From a checkpoint of a small transformer trained on Wikipedia: untied embeddings.
Each number is 200 + 40 x the weight over the matrix's rms, rounded and kept within 0 to 999. Layers, rows and columns count from 0.

# layer 6 MLP down, 64x192, rms 0.103, rows 0-33, columns 0-95
180,192,156,174,208,213,188,187,203,231,225,181,133,160,203,202,157,263,121,154,189,289,248,204,276,220,171,240,186,200,190,243,237,171,159,195,166,220,192,219,194,147,212,200,193,208,207,169,199,218,203,191,149,234,156,183,179,244,188,222,270,172,181,172,169,226,307,202,224,150,160,242,206,103,181,186,224,222,235,192,133,188,177,143,150,202,223,185,184,217,188,220,176,193,159,109
298,123,254,192,194,142,174,194,225,216,209,185,203,192,197,152,155,214,178,183,209,200,235,146,171,137,198,226,245,203,161,206,130,199,226,214,288,224,175,238,136,179,215,117,276,204,271,166,209,132,157,171,224,177,222,215,213,211,236,179,215,251,238,199,210,259,151,195,179,224,191,142,161,250,278,242,148,147,168,213,212,177,140,156,236,263,155,168,199,274,268,234,203,157,177,192
152,196,163,208,216,237,225,186,231,188,221,237,252,202,197,241,183,180,216,188,176,200,205,254,173,178,171,224,188,191,233,219,171,208,201,167,231,175,160,191,206,206,279,161,154,238,141,207,91,198,135,265,245,258,194,175,229,251,242,169,250,271,211,266,246,207,257,163,231,206,173,221,124,143,184,208,225,240,202,276,210,160,235,200,145,208,183,257,174,175,139,216,147,217,238,222
135,247,193,201,198,172,201,164,179,172,211,219,231,210,177,163,212,262,184,167,231,202,176,138,190,202,190,197,206,162,239,204,206,208,117,202,208,183,150,189,199,184,183,209,279,153,140,161,173,214,188,253,194,209,180,221,184,239,179,250,174,264,218,256,202,217,205,256,281,180,156,191,139,182,198,177,214,184,227,216,224,233,237,271,256,248,288,170,275,179,204,207,189,246,220,168
161,242,236,201,187,200,214,159,209,159,135,205,229,216,242,191,209,181,154,241,208,222,183,201,211,263,269,288,183,178,220,227,209,210,206,247,202,252,200,203,259,209,165,206,200,186,203,277,218,157,183,164,141,168,238,190,232,133,224,203,218,209,172,173,218,193,167,150,187,157,241,187,152,184,245,120,246,186,214,200,127,234,149,196,215,201,218,150,120,202,250,161,116,226,197,197
212,194,220,225,219,191,160,216,164,131,240,236,221,192,190,216,218,187,244,201,294,196,194,152,162,167,267,236,182,198,205,214,176,181,219,192,184,237,223,168,218,215,231,179,186,197,222,172,186,244,202,215,215,239,249,241,187,213,250,204,127,223,224,211,262,163,216,309,207,182,212,184,234,144,211,186,244,257,234,182,186,181,245,272,180,218,190,156,209,211,202,286,204,158,287,133
190,250,251,152,218,133,249,228,191,196,146,216,245,212,203,248,203,240,212,217,150,154,91,156,221,188,182,256,125,211,201,204,150,169,210,234,208,221,323,261,227,177,124,237,124,207,125,138,250,203,287,134,251,188,135,248,266,232,200,130,217,175,118,134,167,166,225,243,148,192,229,230,238,199,162,244,249,222,152,235,178,239,321,138,234,243,178,224,143,145,271,240,240,245,239,198
181,212,172,183,189,176,191,139,269,236,212,257,186,240,202,201,206,200,178,192,280,239,146,169,152,233,213,194,174,238,169,130,283,281,221,103,99,248,166,181,175,254,166,209,167,154,252,163,269,188,193,211,286,178,187,206,263,147,199,210,227,203,197,269,234,212,210,168,200,188,131,230,133,168,273,159,123,235,171,189,197,129,289,256,193,227,260,194,230,188,182,162,249,174,224,144
190,108,184,238,139,229,144,246,218,223,192,183,216,184,224,193,249,240,204,250,140,165,205,187,211,118,211,168,218,199,250,188,198,210,181,207,130,196,195,227,217,164,153,141,229,208,203,224,177,159,192,221,172,198,168,174,198,149,237,230,145,216,157,223,220,177,212,218,236,169,138,160,156,123,186,277,184,252,186,207,207,122,201,194,215,208,172,187,270,146,235,130,128,220,280,205
263,246,203,203,196,226,187,227,182,178,208,218,188,208,240,223,253,129,192,156,201,177,166,187,221,226,189,132,198,180,188,193,232,259,199,197,219,192,221,236,156,222,253,223,222,192,235,151,203,255,260,211,248,184,140,210,191,156,202,170,186,168,252,172,133,190,179,266,195,220,125,192,226,217,178,265,192,116,129,252,240,143,124,259,209,140,233,214,161,232,177,139,261,157,189,208
176,170,173,196,181,178,258,179,260,152,236,190,201,289,199,185,158,258,267,184,152,126,208,195,228,171,136,206,280,183,188,238,173,166,178,163,194,170,133,163,236,217,143,201,140,197,253,164,187,260,203,291,195,216,206,201,122,241,275,198,213,193,172,163,240,186,217,184,219,246,212,159,240,151,185,178,208,209,195,260,196,189,271,171,158,202,233,173,216,263,149,176,244,171,216,214
202,231,236,136,144,209,253,231,144,172,189,225,272,209,172,209,159,226,138,148,189,151,127,167,182,187,193,183,279,164,260,192,130,219,257,258,175,174,213,216,207,183,222,237,179,131,218,263,217,185,214,228,201,175,179,211,146,137,158,229,175,170,258,173,175,215,196,234,175,241,181,172,226,228,211,163,201,228,149,205,158,215,212,205,152,213,197,257,157,187,196,196,155,288,210,157
238,200,214,259,249,234,236,197,181,163,247,234,211,195,254,222,270,231,219,163,128,213,260,104,156,126,250,168,217,221,195,171,153,183,264,233,139,221,175,230,227,181,234,158,165,136,190,148,227,206,263,219,204,179,105,245,217,202,220,216,193,139,162,168,167,166,189,211,202,231,185,172,162,183,145,205,196,158,134,225,179,267,210,156,197,143,213,232,207,187,225,127,216,225,164,145
151,172,214,117,270,217,113,180,163,233,216,113,220,168,187,154,164,211,212,246,183,177,237,243,179,185,167,189,302,208,178,262,221,168,192,194,207,199,158,289,227,230,237,217,219,222,190,163,248,272,236,153,130,156,226,223,185,147,178,173,304,228,198,165,159,142,225,258,194,121,203,180,210,199,272,117,204,177,180,195,298,189,298,142,227,204,205,132,200,157,237,207,223,243,217,323
271,181,216,279,257,183,187,213,218,172,273,196,154,242,241,167,227,170,254,199,221,176,159,168,226,261,216,186,178,197,227,103,243,179,262,168,196,196,159,201,261,206,171,147,164,178,228,166,183,279,157,185,235,157,219,235,168,193,166,224,237,219,159,236,220,156,190,157,218,252,241,219,156,212,170,206,261,261,199,171,231,248,156,233,228,266,230,173,207,207,224,171,213,226,238,154
217,257,207,164,225,257,189,195,187,247,185,224,195,159,158,177,237,189,221,239,194,205,188,258,242,268,215,184,181,187,169,192,122,177,215,178,148,235,202,200,200,253,226,177,241,138,157,214,205,178,248,186,109,229,170,179,252,194,182,207,233,207,210,160,132,290,144,216,216,167,155,215,237,223,229,177,143,152,248,243,199,184,214,203,218,137,195,167,189,199,184,216,166,228,171,198
214,215,210,250,134,229,185,143,184,210,122,273,235,232,199,149,245,251,246,191,168,220,180,255,262,212,135,268,233,150,250,270,239,167,151,231,212,214,134,246,253,220,160,209,212,181,194,198,199,175,135,216,131,236,184,246,218,239,197,195,204,245,168,237,237,146,186,267,217,228,148,145,239,219,186,208,136,243,184,245,174,239,201,180,239,249,249,172,165,237,225,227,185,165,255,207
211,188,259,287,243,229,151,257,250,191,171,192,193,196,186,138,193,199,201,248,211,219,244,183,191,181,242,194,141,273,166,224,245,215,189,196,144,151,156,114,175,235,187,248,190,254,144,185,253,243,215,228,211,218,177,169,117,170,255,218,252,191,173,254,151,153,175,210,206,213,200,240,188,130,247,140,198,202,195,207,160,132,162,188,187,197,199,155,186,103,152,160,202,168,157,140
186,209,209,196,188,291,210,275,142,230,181,278,276,246,123,221,186,146,164,183,178,162,152,187,227,157,219,179,205,192,248,145,166,142,164,291,125,230,161,182,168,282,200,239,149,223,218,251,185,137,175,224,184,203,119,198,214,187,203,178,217,178,178,110,211,151,148,184,218,125,162,98,198,161,122,179,267,223,156,134,217,190,211,171,123,181,240,160,177,188,184,220,242,235,152,210
177,127,202,208,195,211,200,253,180,198,237,194,207,140,168,244,150,243,201,272,142,250,170,134,178,220,207,214,220,257,178,301,139,151,157,142,239,156,196,180,183,200,220,216,257,317,208,238,250,129,286,237,208,141,174,154,153,252,140,160,180,226,203,239,197,255,238,193,261,205,153,176,206,201,180,261,234,230,213,202,171,167,220,186,205,271,206,207,161,182,227,205,117,242,165,191
175,192,261,100,272,153,228,204,134,196,150,245,142,181,207,217,182,155,198,227,215,232,223,178,193,244,149,221,271,225,186,214,200,236,230,161,223,164,128,206,161,201,129,159,210,220,217,223,206,208,172,211,214,155,187,237,264,220,267,251,189,194,215,223,248,235,281,188,203,197,190,246,171,165,199,201,184,181,197,223,240,196,179,239,283,148,160,256,259,147,148,194,210,172,271,143
189,182,223,168,230,125,160,200,159,188,247,226,142,265,185,174,217,146,221,272,228,186,227,199,246,258,187,247,164,282,145,237,181,158,136,193,117,204,230,193,192,163,160,187,200,252,148,192,238,234,215,167,163,238,214,161,253,242,189,277,136,135,96,159,170,180,204,243,195,294,142,172,176,201,220,156,249,259,209,153,206,270,166,216,171,207,115,201,250,237,228,239,180,211,189,248
236,216,232,130,196,240,242,225,182,261,183,222,156,196,245,241,181,259,185,178,196,212,175,177,214,186,188,161,180,198,229,165,127,183,158,237,149,244,190,169,208,235,225,216,219,221,211,189,203,175,210,214,130,187,208,241,81,192,312,217,202,209,241,143,198,183,198,214,222,262,282,219,149,205,198,240,210,244,232,219,250,204,199,230,254,234,194,217,254,162,274,114,278,173,238,220
197,292,147,234,199,302,191,187,182,160,155,227,233,169,144,123,200,209,191,203,157,214,199,274,243,242,206,194,262,135,296,265,106,221,120,148,138,171,154,162,184,267,281,211,236,216,189,173,166,247,101,208,219,185,171,141,286,258,235,245,190,146,200,263,159,294,244,172,177,202,189,110,194,240,147,149,142,110,216,248,156,210,225,270,127,230,220,173,144,149,170,136,192,201,176,198
193,201,145,199,228,218,160,167,219,306,232,197,240,200,209,278,79,261,224,150,283,158,194,187,183,177,91,188,136,188,216,168,213,180,161,198,160,203,126,220,167,164,174,164,185,182,219,191,228,262,258,178,135,61,170,231,225,224,205,269,92,253,261,199,253,203,204,246,265,180,134,109,223,185,254,296,149,151,181,177,172,161,222,263,283,162,158,193,234,261,278,177,211,195,242,242
179,244,133,184,126,197,191,169,167,174,251,174,222,204,236,206,148,148,186,179,148,204,177,194,176,168,214,137,234,223,163,272,201,188,256,229,214,157,168,190,238,143,172,213,169,187,196,152,206,193,241,279,226,205,167,253,215,114,237,117,204,231,214,187,124,163,220,198,231,254,224,202,217,119,184,217,269,168,231,187,208,176,238,221,200,179,201,211,189,253,168,202,229,192,268,179
249,226,128,212,155,169,218,223,181,256,192,175,183,222,130,213,231,186,274,226,122,219,232,180,192,162,227,278,231,257,202,222,116,254,169,166,235,214,128,159,274,178,261,216,196,229,181,177,129,290,199,207,214,191,201,121,187,160,201,277,189,128,291,208,223,191,226,150,156,191,140,216,217,205,191,153,164,185,182,162,225,189,246,237,198,166,190,158,220,219,256,132,173,198,196,179
206,202,229,151,205,202,204,333,212,205,132,80,133,201,170,182,278,171,264,174,224,226,164,140,230,188,170,259,224,149,193,244,229,174,182,222,192,274,192,134,192,214,179,200,167,153,137,221,222,229,224,198,162,239,160,216,227,137,180,140,165,191,238,226,218,113,211,206,181,139,196,290,228,162,191,192,188,209,184,122,182,215,244,227,163,203,225,263,211,185,195,225,169,169,270,203
214,230,270,198,150,154,204,294,131,196,269,157,211,131,180,215,197,233,206,227,234,201,264,200,205,213,134,226,185,131,245,261,221,247,180,130,155,213,271,190,126,235,252,244,176,188,210,242,237,171,251,191,242,118,120,290,204,185,203,242,190,192,186,315,220,246,207,232,168,214,234,192,156,180,207,170,207,193,154,194,120,208,177,119,162,225,218,146,158,240,224,213,197,156,109,224
186,237,248,202,215,190,208,209,159,207,215,193,183,242,215,217,229,236,230,231,191,146,166,197,141,158,195,189,159,259,209,257,197,267,198,262,165,263,184,93,171,202,219,197,226,170,225,205,189,161,203,220,136,168,197,206,265,218,273,163,226,217,244,143,200,219,224,138,188,174,104,216,225,176,206,198,304,203,177,145,190,214,209,181,218,136,178,239,271,204,274,203,207,209,186,207
287,166,254,199,198,153,212,172,200,155,228,231,245,228,179,234,194,220,232,267,146,239,176,251,207,157,184,189,233,226,272,218,216,187,251,227,175,270,230,192,209,220,112,206,129,138,186,201,204,173,171,183,142,182,188,171,173,226,203,211,245,234,145,222,195,200,131,174,207,229,246,217,204,224,233,183,195,181,259,206,214,176,199,107,260,178,187,236,178,194,177,225,264,287,175,181
281,201,124,182,214,184,150,256,207,188,198,269,288,233,256,203,201,225,157,156,187,239,199,237,172,225,194,255,157,150,173,206,308,210,156,176,123,200,204,168,181,206,205,196,246,141,188,247,182,243,194,162,229,241,170,164,158,238,148,234,133,167,265,271,196,180,221,299,232,241,248,188,285,216,227,222,190,172,132,159,183,215,240,154,179,171,189,184,232,117,209,190,130,226,271,213
307,183,260,229,142,212,234,254,184,241,201,246,203,273,201,142,186,220,205,223,226,198,198,183,146,143,281,171,187,221,239,235,190,182,215,226,174,155,193,175,174,278,169,259,239,125,215,159,257,224,229,177,262,167,223,253,245,226,210,167,274,146,230,214,159,180,189,159,251,170,225,212,273,264,186,250,167,234,215,191,218,174,242,226,192,144,184,218,189,184,162,175,219,182,209,200
238,140,203,143,130,222,181,112,229,152,224,212,159,260,272,156,169,212,209,211,270,182,198,214,190,208,131,249,248,204,145,227,236,151,180,130,225,201,212,208,190,252,176,184,218,236,173,213,204,228,260,145,283,238,239,266,192,203,171,236,206,184,245,219,198,204,236,122,200,158,202,175,111,163,260,167,183,204,150,204,221,266,141,183,222,232,176,260,186,229,202,259,280,199,175,177